Each number is 128 + 24 x the weight over its row's rms, rounded and kept within 0 to 255. Layers, rows and columns count from 0. Numbers have three digits each. The size before them is the row's rms in percent of the matrix's.

# layer 8 MLP down (transposed), 256x96, rms 0.182, rows 70-118, columns 0-95
100:144145112116129077089096104102132151124121120120100123129134118120116120104127160137070106109105139150114110141104073105159126121084118161187127118168142138108105113118117146168104148087149175146149148099108074145137152128160129161113134129126138148100141103146132114111095111112138181122
103:111175102129135172132110159117126158138176138117152166099130130093144103115131131156117120142135080119122168194138105106112117120134122118133145134101113109088151136117138073107132107118167130143096180166156162126126104130142097129141146112071145120113129129118111105148128151162095163114
104:166106096127105126112142085142116135110115130159088099179135093128141142131140138162116115151146134130108122149153153137114087123131150165134116105095135149120123110115143174135149131188102178105111122117112124147133145150139113108115173095126135163117105138077163133076128081087141150109
100:075075125115119121093129097121161118134130132157125136130105165129158100179140129137149152165128144179122131141096155122119111142092126106137132115117135126133158132164124127132043160130085154100118141131097135117135115120164129127100093155136175117133136090108133085159129140141115140163
102:126162125120137168158096136131132150078109148111142142093123117117120106140130090175124117145129127116127107144098183120156106121088146121124106128121111130109133123081140090110136111106087139129125182089076160116165116073088125164107077111159125127145104110130105117152104142112131112138
097:135162093090114126130105130167162150119146100115129097120156149147125129161118126106114149142152158143157175104126147136110101086128120126139161189131112133112136138126118143084090097099152114130154140159109131125074091151113137141158140087130112092160153185138132137139160135103115100102
100:111138119162149153128149104139118142130138086132182115113092150089172149134139109122148150147121156141105124108137132090156117132111159156135131173141102133154115107153063105085161099113149116156095146067123125126110128118100102113147135110166127143138116120087084113105123085130110110134
106:151157108143146100171106097199144132148118120125187144122126102125161139125111137136099154131131094139132174134158125152102146126154100159130119120119163088119141141104121126089097143097164128125135108147146124132119161124157112107090148106184168143125146165121152157122126114127182107123
104:117154137115105124160122124105101126129108123154105126119169169129135133107154150138186159141116146161144126124146172126149154117114105124103149093112082120100102127161099143144149139086096082105152138123091178171123100107096132124120119146112131098094161129149155141146131113098155074144
099:131113106120135110166147139112106119144140105097140173148081169140128112116110137161069107079125151075089140131145114146165131126113135129087147082129106128111108100155140138123127139107144151120109165158136155137091131097114097190093119119129132138127123126078120145094099121147102135114
095:131132124139123149087115160097149082138165187152086123112131100102087134143136129128119094088118089113109134135142096119122102160144158163137145091130140144145101146124156166099141175145100163106147145124121095138139128115160099113117122169128124151070097137120122124131136120171097147105
101:154167141111129110116066137148115108131174162126134116154103156135081159121109145168138130117131088082112106108125135105152119158138104108143133123144140142082147131087131142066128142130147167097125153136123172108143156128154104141153082126162135145125133116149102136157119111174095123144
101:154121175164155129156118141088134098137087104123139166119093135153185115143085111132113121117151129136169116107164129137166200112131146149111104120111135147139174106128169094148132171114091125125124120141119110154150148121140160141114155142133162137160116151143120187131130111128129133136
100:103129134099118129085164163137083106153105135153133102167137100130139149127160148114176110169133127152164145126119120160115135143139168111144150131121166151187148122151118146140120112120140107142146111112117131110097150126163137105121149203122131159121161171114122111155177146158112142105
094:170116149146148086118149163138147136143164148120169146119146113117150123134151127161120129130115112116137118168151106122114134119127135161109136098097130136158137180100098136142121116114071190129104092122124080146102105125099150150114091152136110116125144169128094141132157132112067082108
109:128124116174103136141075141122204098138172159117085119131116134150125142147190128144130147098145112136124131118135083112163147138150130148146106106124111123109124144123160089061145112147109137142150164093142153137131160137113143166137126150130094112143171136114136120107145151131153157143
098:151141127138121144165112124194114133127157168161134134113157113140177128110135115126157134135132127128135124153090121127132115181140161110125116132128110092075173139172133116200121095125157156131109145145125108092132123146121135118137167166157152123151123092115110071138107130120090116134
095:099136125105124146145175109120155185146156138131155166105154126130119090163164109098113111140132161137154130099090159151110090158131138162127110144147120166138148127097118147171140104091163117144118112138115137140135125090065099116136132104099142155081159109133149131113130134141173131153
099:117110131118082131114110159108157132138120116114120150105124140137139129119139163149123135168137167110097117121163162142084144113124094146139176121125112155171128087136085077173085155101128120169117098147137105115141098135171137102140150133101158151083144104177157139131130129121130123164
098:157105107143124115127132125133137087128081102126152117123163094122103151125128114080166126135131154090123176124120137129125105105126101187119153131096133110123148130129109116095150129126119141175131096131164136144112127156101187133101088114099121131067153091151149151094172140109132105107
098:100114116137127153112095128163152103137092117142187109164088108103123139100136093098148119153124128146097135105143128155116105143106132126100108134167093131072198150185111103103131142129126137123148105099120111128117134116123110112160087110121074118147101106094124110108124115146096132128
089:129124109142100120130126139066120094149114147153152114099131159131124127127161123145153179114123138135145097173111086169148153098167157132126108143101153103161112123188146147147135142124165118133134121110170093143175140176128130160164106117119153109102154154088142128139143150140104132135
100:169152125156103184116166098114079102122107155183150107119160142111148134119128123138126162157149143112092103128099135099124163148132161142149059103118112113092121100132134149096141120151137098133131117109156103133125126168090109132146130146174134134116139130126126092175111153120153147124
107:135129128152120130124118118103165124133118166111098141094120113107160069117096093121132166090124145140122166167103145131096098098089095145145116203109131119130117099137150137142129125127155110153125124102134099122138103110158131126110125126080147126168102126141103179098167131155126113083
099:138128159126092144115110180106133078135075119115120124136134128147127127132100105111144171123138140161117127123141135103131077104141147108090132136142081096115103170073104122133097120103065095126145141124150150095140133127134147090157133109117142121138144095111120072107110131174148111140
099:116142134117127126107144170122103145142089103130108105128095151135141125166094164131134141122126095126148124087142139144107163126102149097119143110174089142168092119142163159099143097149071088151138122123142106116115155146110136154183125128177146135146125154141121136075144115157112172131
100:120150133120129158124108073167125143121127088121176089162137143114128144130157088149105127156113114099096087107128099145155129118120169160123151134100066138084148113125125110131138130160151132169127137142116094120152105166175078117124096124142134108114098091123131124110160138095138111124
097:160128162108147128150156125150135144138108126137109139109132114089086162136162110115149098094158122156091120150109112152132106091133128192106082128121114163113114122137129083149132164124186119057094115125115165126119098112152121133123152163123157131162119109131167125120116103107138129111
097:072115134155153156150118121151150119154131125133129081100085142120109139151141133150076158160155128124087125118113096125138124120150085095111092137132147088080187116117131124182114144123124134132092093115178146160136132135134105127124121130117109120139176121104103106136110170159134142110
108:092150185122134107122123132122120111149150138110084133101158150178069142171151118169109075092125072144163128098106169148143117123119138112088150099146122122105132141142085109109166095139148119124129101107108122136119124111109129125115135124164109135150110150152132115104155136107168120146
096:171148153144131107152159070162168157120121124128106132133098123156112127162141139135116132114122101106097101093167126124114158142172131135163127163115093163079137102157097131100085141146117146149138163115140109136114131135089097170113108112109131148109129106090103111144095160108140122167
094:110139116104150121070138148175133165133138093107106123127153129137163121138114087115139160135144142154094130155138132111132161091145117186161161151092132108100177120096130148117136118123120132143158180126142140129136101128083073125129157146168143124172134136121159091119104108148130109146
098:137115170131140116095108134183148127107110112125117119154110134161138163122136127122121076123166107127120138139145113143086163127146155177113123126125101106148115174126129102109124144111076119138155141086139121164127154120107099083147144120183081142133155124098096097179136097107132131109
101:114129173101129125158113091131168127162131142102126157125168120087199155152131109139135105128106108134176160156133147128122122157130109123145163135188157153073112099129147131112131109141140152135139129120115104103133133111107102143090108109056138103135126142090152132132106117144107132122
103:102128145129109116113151111105133061110138130125121130117111127142143128150122128110127156125167145161109101119113145132178179122099108129091138148192092108141115151178109121145085143144148119145111162176106107130147109149160109121094118120148151123123153126137155088140175173117160139158
096:109129140102120142120125104105175146145101114143129143149098166114127138145158135109133102165148108098159123138138157113131146105160131115140134176090142096175146122155112117124105124134110111109107145173146147095116147138146135055173129141070136106100173145130149118154101155094097117107
106:124152105104094093135121133129142155105152135188116106107125104133164134115181135138099124145144093140114131168123116169127121148090139099141115116153119133113160145129124100153092130094122154126187166124098115106098142125165150134101146140074097149114137069137128114106117158117110108094
096:173111119116116136124146155139120098147137161134177141122141079101124173137177148147161149124119137110146106113158125089122139087152141125105131144095153142109148132121143137117120184170129151155171138116136125179132126119137119122103086122126189141101119136129076147106120101096114102160
109:135098153113174158114139154133107128133105106103123109107132156109130101138100164144103162154101100171128111141127088110128147140116141182137119144139125133127120131170146114169135142158132134134119088086149103157142070108109190091088116114090109101093115101145108106110113103133122147115
096:092138128171145160148128114131109075153142121138171110143115138159120143121133169149125138113106114126121118142133115155142186132106117107128138119137137142166070141140131096125095137116122161134190093143155100119114105171100101120108125194139122130150159092132109170161155136143105114118
099:121164137129126103114092109114090119134159114137172119129115119140128132128169133195148085107122141124154103161088122150146123146149122158153152122076063161087142118140147124096121126124113099101137137152136098167099111149132126098119132162117129161128150152147127097127098124165075135117
101:116083127145154132150172118153095113102157114149149148146119132130104147079097114135121153138135135123120132134164175193103161149100115142116102118109137095087116157154155144096126098157130150129173134128153151152125158123176152108128125165129117115123118101163175138075136113144128111127
105:142123138180132111159103133125151167075119147161116148138133117108124163150092145128128147090095140084117130113148131130107134157116131130125157104164142112117161063115129166176124137139127122096137152175142145114095134105176136117138166119157105149088120117150087115147126111136153085118
089:135109115143127121101146168109153109169116136148174118133134117112091128130128149128116139135089123158141105127089126147086165080117132150160155146136119130127073175154133100116122113122095207148151124122170132150131121122115124140154175095082112121144138122087137160110124167123112133130
100:088145144131114153111127124120157102091115162076097137104136106145099140101167141113104131090138139150156164140148113175121111113122109144090088179142127158144137124129091109198161163137129137097142122111127099124139138135099128117160126112132104136150128142179155122092158122139101110156
101:154125134109153151098159149170114133139133137137094136103097129147148111103108122105133151165133109119130103120142124155139122120164139083103079116157112122118137143100094113119160195080149160128164085171142110130162113130114126083084120145104124157121106126160162124113131117120132099079
110:131150143145130139131137166089120144117050132141122100180115097098122074121119114167151147164095113109132113123134165133175114131107136166135135113142124136132153154120131114160113112120126141144130135123102139177138120092141148121141123137062120161155141160098180150149153161136104132138
108:154092108141146132144131118114114110144087106142119118152124111139115083083160164106106139114104117115093168119125135179197122124114113119181106135163122139120134137128137106079102134117150126094130136119113086144148139125151098138117135108081094154155186164112127136149110104129106099130
094:143131134116145144124100107098111161170156139106123188132122163112126145140101114101136097109140142144109113093116145142098111125088083120153152169166114120165122155165093096143111154156121095099126111146138127097104167189102111124120144167082106136129154144107154126092144109126136129132
# layer 8 MLP gate, 256x96, rms 0.206, rows 71-118, columns 0-95
104:122193139130133151092129128108149124114123155119094149119118149155163100111129148092145103092116174173148132139153104121152114156132111135132089110186145107082155146146119152140138139153146133140180135162107134128162129130134148116154139153139152175100134119071156122137094164126145109124
104:064112113152183155053141144134073134115114145131126111094149122119142123150098137092116124139122129100115125122110136143122094124105133168128095129130146120160101099124148136142149092131084095144162145141151153148108122146105100129109157135115067141170119142120147147148107139156109121097
101:085126111137164134165118203079133112153113144127120121139182132125125121104127123136137152145126134147136130126086131097118104153080133156119140144093145150148149134101163123192127117137144158107140131196120135114132151112118130119156157135092084110105111134108130122174163113146150142121
109:138112110150136140103122125166159156142101117159180097133147164136159126102082155146115096123142111117117091078153122133142090094120127139102096155136121107103154136103146108087113113123165120132121155118137109127157132073144131096107143139120130104151146063102149091144139133157107116087
097:119110190093192149112157093147115098142120132183142166175154144136121146123122162127113169112129106128115158158153146113109113106139139151117126070123148123132127153140111127143166190123138136118128126135138145165107168121154145149148112148126153180161142123126114114103137120104142138137
096:092188173075118133171120174105132145117087117131127154163102149142135125137136106129137137152082104097134120116120108127142131146134152111152137110155089122146145186109126127127155100143148133161122127125139100105128126120130136088132122090164175124150134118127123143106125116069134148066
092:100094111112113148143147107101129103108113159103102159120163130103110110122137111115132125153106141105133074127151114128113154090122140108132086084113123135069109130078116129123144119140121135172141139193086142134121104140145121089147098110130116143130130183084119135198133128131122133140
098:153115157119094130134140160115104140121099133140145120149115069146116074136092077097108084098098119141137130161134158115083131144120129076136116112158121132140133086134136138130130156165132113171100121166132123128154102121185131121171159167137163148147157119113140146121094125122136151139
102:127149172110129096090138144121159105111161093113158126163126140151112146173132117157145110131149152117115125139125181130125087118134125104156120102140134127097094106128136109113086091133068149105179135088159124145139103133075118127085105114104159157130136105132156140132140119078148141136
098:132134157124154130148103127146127150129132113130156095112099106150139131133136126163153130125112141162146140143120148121168120123144075148125161122165097108081142165100126140115102111133144117140135135174145111098119108065135154097126114141163194200117102132092106123134128083103116111101
102:131112134143144138117163112107117108113125117138156091125131130119118097097133125154116152119133096064125110074119116206147128112120099110142156148133117133166127141143116135176089124095107096068134103182148131085117132113183149120117138135148124135147117158138124094114141111144096108143
102:114136149160136135111159107170166098160111134119132144124153126121189130184128140155172162115092111132123109122152135149137145128131091129181141148100107114085137136153132138118148156106132106162179138107108128157149111093150144094142184159147132128144129126112137153091108082133129117112
104:111101097114107108125119140083090191163105140126103139175139139110089118114103123099175126147101128124156104138096116160113158095095152143118133100123136150141159105094106132141131110124153136126108121131147190103117137144143111170122187107104153159096130087110143121150130127130155133129
095:103105141080113126124105151060122130119104114134124126098122171179107099149121146119139151130114133112114127129118126156138169139114112203140103117149114117092120094122141092137157100095133176156118152119153137096116152108142136133087157128131125156159132089122158117110140108148122181107
107:118106124154134132160125132105092129160110162128139144138152084154156114141164107137106145081132082117129126150110123130185139154076113073152131122094119099152145158178104146118136125148106107125110118112139148146102153114105151142175164154113139121147166148139114143115103148129151092171
088:124161131122137171133135125119133098169117143129189134145134138118148127200111176130108108093118085134121131129127110154120136111147157123150107131127156110147145144124152142081113126106116147099081088125152127089137158126087110100147118155157130158147114106108166108138143112117085187128
093:130144116121156127159153135149120143126135143133134141092157090119115112146114106127137127135104133119118105130135119114154135099150157144134102093138093113152135086171157169147129115080139194119115125164133168156121132113143123127104157144106164181110175126102132139208107166120105133151
100:160114124126133127114125104123105130126098135133103129113096143097171152176148130135153107125164109135177134146150125129151091096096129141088141075090133131096119115121148082129158132160133114116141168101096127138135139110121203125145173101113108118131128098086147101129135129167169107118
093:118151126125108136119124120139120194149131170184130127131133136120076124093124110145130146124137057130117122129167139127157107134152123093099115155125128140132123099147093154123142154124128101134088150130159152110160104146159120172086083129111159118117047137124137128110120139110143116141
098:107105181164115125126122184135122124095112113124126103110155126121137121130123111115156129140114143129122106140074100156118133154123112105111147147101098118103112096127106137100112150103076149092143106127106087115146087113140107132106099140063093138128133113155068129141164100111178134152
087:149116120116084084139133121094122143109127112145159099123125158158082108146102124129151087094119130103114127132125149146166142117178107168080087106130145140105101135106121173112095147096097142149107118122099137158140156110119096121119155145116127163149188128129135087146101153138127167142
094:123157093134116148130109146122114143138127167130154111128090130109146093155132155101176126119101094148154123103162132103159146088090117104127104076118148117106098151151123101127147155077130117164130107114094149136142092111141096113116119128148142165121119147071131133141106190157125149162
106:118105133124149145119129141156131168121132150106102134111092121139113120086157174108134147111128132130104123100155143120154120132158078121188176110092108137149100080103097136078135165150146133122126108115102165129139148133069160156125113130098104122111149159128135144117130131158121162179
107:160062158128132138159137129129140100090128092140126124133185101092143084106139141132092132119147095109146135149143144128145116126096135178150124115120131103136131089122119145141146124110115118167136166105102130064096102109145127105127151097139150113141131077142088120115152135146083099156
094:114110143122079098118117153096157121093161118151137133134126076149076137114106135130099121122068111126105153119112114179130139130130136118183156094118148086126114117182146129116130059132168121115156094124139112143111106136133090133072115145125140128130121114108131121100138128145106118154
102:127131124110147172129135128116150156146167146141143145121176186129147097098098142152154135130129120153111114109122150169159094119120151142153127106120139142146158096136136218121134154110099100093115097081138112156137137121145144087144117127085130130110124158150164140127128096098102145115
097:127124119114120131135122150108122109141154140131140057148125152130124157135144158202169157141102136140076113182092158153095097150078136134097162117158155122077124123127148134137112097126128102111104140139172148138095149137137136129116153108136118142111094142143150150119121149116166119154
087:104113127121078130135103124106134128184055145108082119105135128131113116178167111126141079119118106105132137112162135119119145146192132113134079087158188100112149145125128163147152141124124127123138145131122112140151097132160132116127110151125083119154177155135136137125120139118116117127
107:120122082118143085139117129098144101130149118140133094138156093138180118138103130119123095131141088110136116137115113147105124148140139112129087104169141126134142141146139182130135123146149109128118078152079107109105114114116165074109199142157129134141104128098134129095077160122117096142
100:099095103145084158107158126116140135127134145148141136109156086074119119157097128114143097152094119147142127149113118129128094121134152132154117142134137130091156094156102092133141113182151103137211155132094135138111091115121123169121151123118166126078145123135114117121125090145095119113
089:141119120125115149106124098141080168158115103131117145179144106143153128153145116128127122153124142121103134147106095143142162101179139200148119126148188144156182122104082147144125124135114124140142156127124119122104119109144124101105164141168171134167102116110152128146085109108149125149
092:078118143104105126100115125124122109141116172116104114158084126106146116089155128103139171127108077116110108150073152135079108127138072141135097113167087128111108156101120161138126156126126149114138150178160113142140139127133132147117124106153111146154151110154150176129137129117110087107
108:175131164120124131146106139118172147140116136130117119114150116127129144139152078139161181142138123145170117111134163150154126111107103143147132159070110087160137109139144126141135212144159135124115121140135095179113113147140144173111097100155110142099118103153138148105132147123090122141
101:114138133098099171165075154122126122118157192138138091125102144106126128129128074127161138131128132141091132157138134122123114171135163108148180123129146115122133118108090104116143131085139101108146150132104132116138164178099101147104121138125137148106118121107158139086181109158109163132
102:126116155141084106136145119142110134049146098098142085148155138141133119108140114134152127108148123150110107178089128125159161099121155119127110086114140136134134128185160132082130100126088124107132138123126125139149195158124113128124131121130111163161115131110133114192108164137125129119
097:123118123147184130130147099115145127112095152095126127129141138113108137088137102083109157139096117139149152114125118151133148143118184125126101081132174150114149159094121150130162088149115108118106082157143104156122150120153137121098112169103116155127141155141188100112149078129149154124
098:127137184148164136114164154126093148155115162135116117109115127154107104111171142117119083133126109122148126165152098161130161152150121110167097099140138122124134138099093123142137138141159167105120141130183103117118098143126177126119138137068105153130074100149130168154100142122128105122
104:103122074139105120172133124105136123147153184116114153119125109173120127157151133096137097162096153085127136153124147081114116112162111064163139116118157098119151139125121161152106104120114153136094126125102132118119093138145118136125130146118144144154099147113123187127111136063114132116
097:092135122093121125169125115135174091131138134151107105114143103129113117165143126162164176175111093092128123152102134109120146097083104083161141116164120168164118141109159121143099130128139112115146066112132089140128148095091144136129144116116147107116131109114113118145118162134075134132
101:119155148115144146116164092108143126129148127162125134159133132122150098142129139120145137118142142148107151107144111142160116200099141124148153155116123111146113122098091141098074157138151124132136099144126030126153156133199104127150142138113128136126148118122160136128115082155138147122
096:110122156134164138078127124117155107132100123130106134077175073114114139139107136179121129121158120121154141110173171151138094102120142111126136121157155145121140147191129106159121144146132143139132143117141168152147134153134101126163135111106128179165151151134128124137101191103099115120
099:091124146150103106103119130134143120142105107139095138148139172151151141150088152105103141158169111105153097143122128141138140188148074130098106152129159105133075147113141128125070133149137127184123130160135147110125116112130124078120131152115153121108145116116153152106128167086095156116
105:136133124146082132117092166109148117132089130134137138106133078120176120084129141130144084152066099144083123123101119142158170090130124127142126102151089106090116161112114122104165146091125166135117113089127111116119125115112122183121141121070145126124129097105124150121129134119127150151
108:169113150118138148137131151142136133100142155129157086119113173150131137159130091121138150116140103200117105140098099107138106139100164122122130131160165107175150122109126165121101101109096132165121141142149111168098156110121162145155100146136127139127152139143198136129115104086112101140
110:118109100144166130163101130167131152157089131119075118119126135144126113110123137139136150209126104111113097132111181149140136133133119124150139130138144100114133112124101103178127150153123112129137149110114118134135112140146158111174159168079134133107195154109133081131132151126171108130
085:126086128127098149137131121100143118119116102152171089090131137136138062123128118116135164147131093114107083133114089138111123075096140104115109129134144067117136162099118135096123137105125176116073138127091152112153121129155153123093120155156131129091120151114101169118113114111135116153
115:125140129128165167140121153090139117139122120109106142140143125117170160134111136111133122109095094192098109129102139109116110154157166127166139097097115116127098178157069116142135135131096172136110110139157154167113108144157153178087096142105167120110153120139151100139130135138149134140
096:163152153134115090109149128112125120136126090149115151131127105181096155118144125171134098143129161140153148119120150140159132160108136094089119154181100120133159146100110140152128106162129141139111106110111117108131186091122150108065084167100149095160114138124133128136124158156117100132
# layer 8 MLP up, 256x96, rms 0.188, rows 71-118, columns 0-95
103:142170119103112150127142107114143113121113146079160110095160102126115160107089101144131146087145107137154138147117149153166120127137105153107138153136132148119155130124126133143185097148131156132135143151128159054115117116181145150151180137148099134124092120133147154100125085086118110113
100:101131095097150114110128131117118128129115140179094110105179087119131048133149103090147133146122144125097110132114154114110122167103109129115098195148169150152113124150130124177146111109140128111157113135131140143120143092144139099122097124143136134153128142162136147142131159177100109159
105:160126144131166162123135096115111097128120114097158134155156168140099131159134110083148099149203116118138132117135135145148164120134130113128086136142147103122163144125105127158169100115149088125168107156095161118094151137126119162128132110104142141092140150078120096143114156108099097115
096:152113106158127137132149117123090087152117136108151144157086127146108142157115118133112133164099132124125087115108116092119126135136128058156138133112176124144138068118113086125112118131180172097146137113157128123121175131114103092173132138118149113099135120130176141128088112113140136167
098:169111120127106118127161140087119109134152094147139087150145150157144164135152115140136105151120146104110136111120138150135099140169115156102121110146140147146098112105161079102184144111129079107145171109085114120140094114127102102096115111146154089110126158143101140147114119156172089146
097:119126158125132123144145151126132131138101098175106152136127163172146124091114152132156116117180101100143136083122115182152127167162198094130126134145122129086123149100172129126117142120118119117114137141138093144109146062171117120136130115103103117123139116152175094155114135116121109135
108:119112125119160115128155168131133102125130115140118132160152163165088158129135109175135135126109094128151142139093151120160117138096153151098145159104146114172072134110102071135115142142101107150133128108122103126077183087128136128107142103121088113097119110105131144080094108128130102134
104:125121119144077134150122117144134142145116117144113129088129149092128112140104122100102118134071144093135124146139142144114118125173146112121134145119193125136118121131128142148131126142132126125151173069092146150115116086134150099102098082154146072098148097132175145097169136115113158170
103:134108116080127129134126121107101123143125167130146125105109147150147120169148104136142086152123089136118131092113106151139141150167126108141150132210106129170147142185145121119120130166135145153124121146100128146190148128144147106162157134169113125116130154153100069113124140101146138135
091:135117115113157108156149150096132095125137191164111146112120097171100079096163087121107077085140139105141116150101137107074094115105138141110148174132122131156174129125106133127113164142117104156115165121119115124155125116119106121124150153123124128123126140140133093098132111175115156106
106:121130115142155143161134130127142139133110093122113085103132139164123144134126133130098162131173122169162139121093176079124130100149126120160115136117115119125107166172104128142131116115123153093177144157159156131158118117140176161108149123130153101137144113093120142105077119170152143188
098:128144123136107159086094068134114129154104151133153137153112075155108143134136162117133104144133157143153126155144161144097120129089158115146138112102134104119104134079141135127152146161119106182113098119115122155118135163131164129067070123142152151142101122096105114140122164107139102122
098:135124123186177136126128137144128120107129142140100095114183111078084137141149130099148134130147127096152146163126084103114135125096123127104116089108086146141102158128123130156098120091113151096118106124131119101136180094143114169075158159116108107169126101137126143128149106106120143117
093:160158093134132120186125131132132128139105093113132112186134131131142121110100107113112112147174098099099110109163138123121091121200113084116128112114089103143123146114163097148120144101144111097113158160135123150135086121147137147132147117120122122110130099113100138126099119153057105112
103:155147136093142137122160127091110086097115096150156130161080101164139106110084109116116097106156145125085130127130074129139173110087109119124126149145112112114107151115112146138124101148124139193114121121134101111138134117153164135133163132084134088114170137139138164174146140140142141137
096:077138098169079095141134135138147133126127124120135147138141137145150102138089132181085114140146147124167107135139107165115098170095170120143152107135143128158163168093140132118169137119107129132121144093076121090167164127141125151128096152156158136116170110130110100114152137115150115124
091:140142080103105120149046115096160120148115133163120101075132124139116125078115107144096166121111156125118147133107126172138109138129098148107132143151143146137121159087121131126109098139097138166123136095136116138108143155101136110125120158135158145135106116062103163132141120156088131108
097:141140099175169146098146102116121153163133112090095125156106128167108134143158134097106122145144131100153155099109136155115148140089106138137140129118118137147080086131081091088129125122170132131164129164108139127139157079094155086152129142159115139173122147112102127138135115126106095106
099:137126140101125098117117135134123106132137136168146133126118157147159132131131097106147122139124079152133141128102111186109103115131159094117096160103092093121093173119100158089062143115142158097123091159109172120112130092121134086123127121141143124093085141151151129129088169119144118121
104:192102087102140141116157135158186141151127105091123110090102165154156107127127152137107124169137126107143157087094136124126182101145101129111132089118104116167090141130120134144093140110131129105127152143122104151151139137121141144136135130096116166173093102122102093094136135119100126121
091:139084121165100155085166163192095148129159113130143115114163129084168113110142127076124130155119127169116097122113118123133106158107155108139111124162102102139120141146096099135162117157171106122116139137123143102156119108104138116149095158151132101113090122140105178132135131130119150105
096:097071166098123127143122152166141127156176125110159127163171155153132161137135150097108121136164126114123139111148134148129109114145146118114149116110103123152148095156143175147116134131119201122154098115108143150147136111119146116168126083092119101106144116132144169080146141115154099122
105:130108145123108180120119130142109121136140063109109092149154099115138145123132140093100130133137084123147073144123136080101136106146154152124111119136150143125137118132137128103156142133119134131150142126102119115127131133134074146112081105130111141131088095098161103165104062174180136151
102:155150156128123127164162141132116135132106129103126107131153128077103082123126091111105123118153154152130152104114173138151126177130189138131116140125116108134125148149156149102147141076103122123114154139149124095137107103122115099114180105143125112148198151073152128107146129118146145165
096:108149158121111131089126128092103069153150107099111116094160120112165099125170127099095088083078130123125126143089171166106119121141139109132121149104095148135111120122134128098149138122121162127100130088105146167118138123107130096111099134099111088093089134138122138130087104095137127118
107:142135166119084106100143133145119157125120102129128142134136156138145151156152111100125138123133126116117150091125091122099128124141086136165171096099173074101133142146132145107096106144167132162129153109154114072127135122093130102158138128106108128101128153118136137112133081077148161187
099:156090092118139136115128131064150153097151146074078142132109133122092116117137173136128127109120145106182108141157158095118159106099140123113130118111154133118140113121147123136113109144121100143187146116128163128114152110100139137133115128122136172111135144091121080063151110148132106151
093:141115101098118127162159161189127126112115142137131137162122145085114135126123169153128155134144114161090111095140132110133114097120155147089143127124108131123114175120155125161097121133205111161096123130141109132114120101121081116084163153127157132149099140127113125132097062123116126133
099:162155128069146178139142105157152114150122105152147139092099129113139122113133118114150139124148154130105123169079105106132120099117118124130144112078154116121118123127152139128097184100138140084146135171121114082164169164125140134145144109160105128163090150126095150126134100150087126115
095:139123112081139140104122151098082131103134143171126168123138110126193153080167131115074145139150113106129117115134109165122100143132122106068076096122126111134112121136126094136128076181151124128166129130120102113139131139115108151131132104146144171097112128120167107148122129127105115131
087:137124133175148119168130127137129139151111113122095119130102131108110132119099120180096143093145125106121123130162148115131131152174114129179136065144105136101111133158167107170153136109115118122121159129167087109138148133144173150099164159110116131146156140076091160144103148133160116153
088:091145121117137110106144093150111103149162143141115159161116093086113125094157150111096142132125130113100140148103149148093124164146111138167126104113188146124112180085103166141133129149170129166121127121108101114119165115101133122134133132156093078112133130128176108118091153144094132119
103:118153136130153130135094117124101106141112070107101154128115113118178162140182145135097164143149173116176149159114128122096132135173115100112133136131121170120157106126135126121128146069136115135112048131133143099117152117126123115106123148123118118153131165159108109147153162111114145156
095:156133102148114173126112112123136132152132134103102161123131148165130103160124063133144131121107150108107059125124115157150161149113099118193100129118058131133119087139133153128128135154126145128149115151111124121134161103112151128160129125118125173101159094083107132137117121126111164159
099:107120090162099116130153131073069091133089118098133126110150129106088166125163127150091101125110149140124110158107148111150111141135134150119143112160103123071100118114146194145108122111120130120134127112122131156129116143102105170159161129091131128121073137129137106147140113103155161129
103:131125162129129154124084131161133154093179116138129169140118147115125162130174133109109151136109146088132120138112125133135141126071144135138125090169178101113148119126116173109139133160156098141178104097086102118102157132115135138125113120173139156120142176126142094186113130126125134118
096:111117144127103141151120106126084128135108117133111112127125116132181155163104183159138135065119117192146130151169163120115167138134137104152139159144142116120108128083131117132117099094088141135152093071099096129111136111116101120083117128154125151137131141136179125134116098133107114122
107:142117154133148137108146139141133147120108104145121134134081146097122196113122126186135089129146136113116121171123138114167119165096136157100136153134104134091093153138130117098099115112134098109106118122157098139101130102140150130082141090119117142114172054130105096107085132135115113117
097:174100111103107117120123096126140124085153146140122138102124082112127133139096138132130149134161131113112082139092125121132167162149135079147104098134115135100140131104088115095127137139102135150111157097103101073168126121172109108107135120088102146108180130170093117124112124097155152144
107:123096133120095142135123122159119154117148097111110134131140143148121127094129114126118144136129110130105117146072148123113056114103145108137116143080160048133136133133137138094103104158087143106096140108137119122119105111138146109147141104128141131100092119107051125092093094162138133114
096:108149125118098103134134126167102114091088130117132064182110130096166091102116091127146109162133123136130116116152148134109127162129178140113119126145104138084119098156148125106144149088077101128145110130100097133108117136130146105109138100152139125111147153090103122096117154159162168135
107:108146103131131096150098143137154109131139158109124105104150118072160120133064140151154119152121102141117123109173113129101135148114173128112100171145102153120126120155133148119070152167160127140082150133097152118095120121130138146133098141108148110091191172130135123136157148124119133107
096:126156133128106111167142146131098147125133102117110104072086149119146106164182129111131133150189113170126129128121152112120110124126152113159134165118127094169114113110103144126155139110149133128144144132131163151144149131129098092159095136098113100069158127151145116165168164155148102114
108:145086118123149124087157141148153107094126159107096135146097110106123151159150135128096123106096123125103182102142099132158124138094172124107109127119141164136109172124134147116095142118099138102129059120125108165133134091169153139125094098127089154106152128140125151138123099132136077149
103:110137093118114118115133152144098163089078170116085125121137124099106110079145151096145141098119123123135120138112131143109145083145135108110104150158158163131084152154133133095112128162139141152128121140138142129167120107158173145179141119128132130091155114156158135093165095150100083113
092:128107165134126172133111142155137200152126181100115120122144135098149120113136147110127165105107112118110139130131112182179142138115094141113150103156115108134109136111114134107130140159166096144155151142138117157128145107117137141083150134104141161165106119152186102149170139103167128111
108:118121107110053076121142137142125147103108157121106129138099117133142113103101113099104120105140133114119156086171112116139172170185086149142095150155154139085119120117116183130144137127141113115124106175118144141126152103119125094145092116126131128127135144136125156117121088127088087130
094:140089137134105086163147125141137153139138107108122119089134092113123154131121139126134144111188133095092099149153126113110121112136106149151140139169123106148152119133093148146183232162087157112111121159113128102131104112165112123113140126147133136146130121159143139098128114142152129109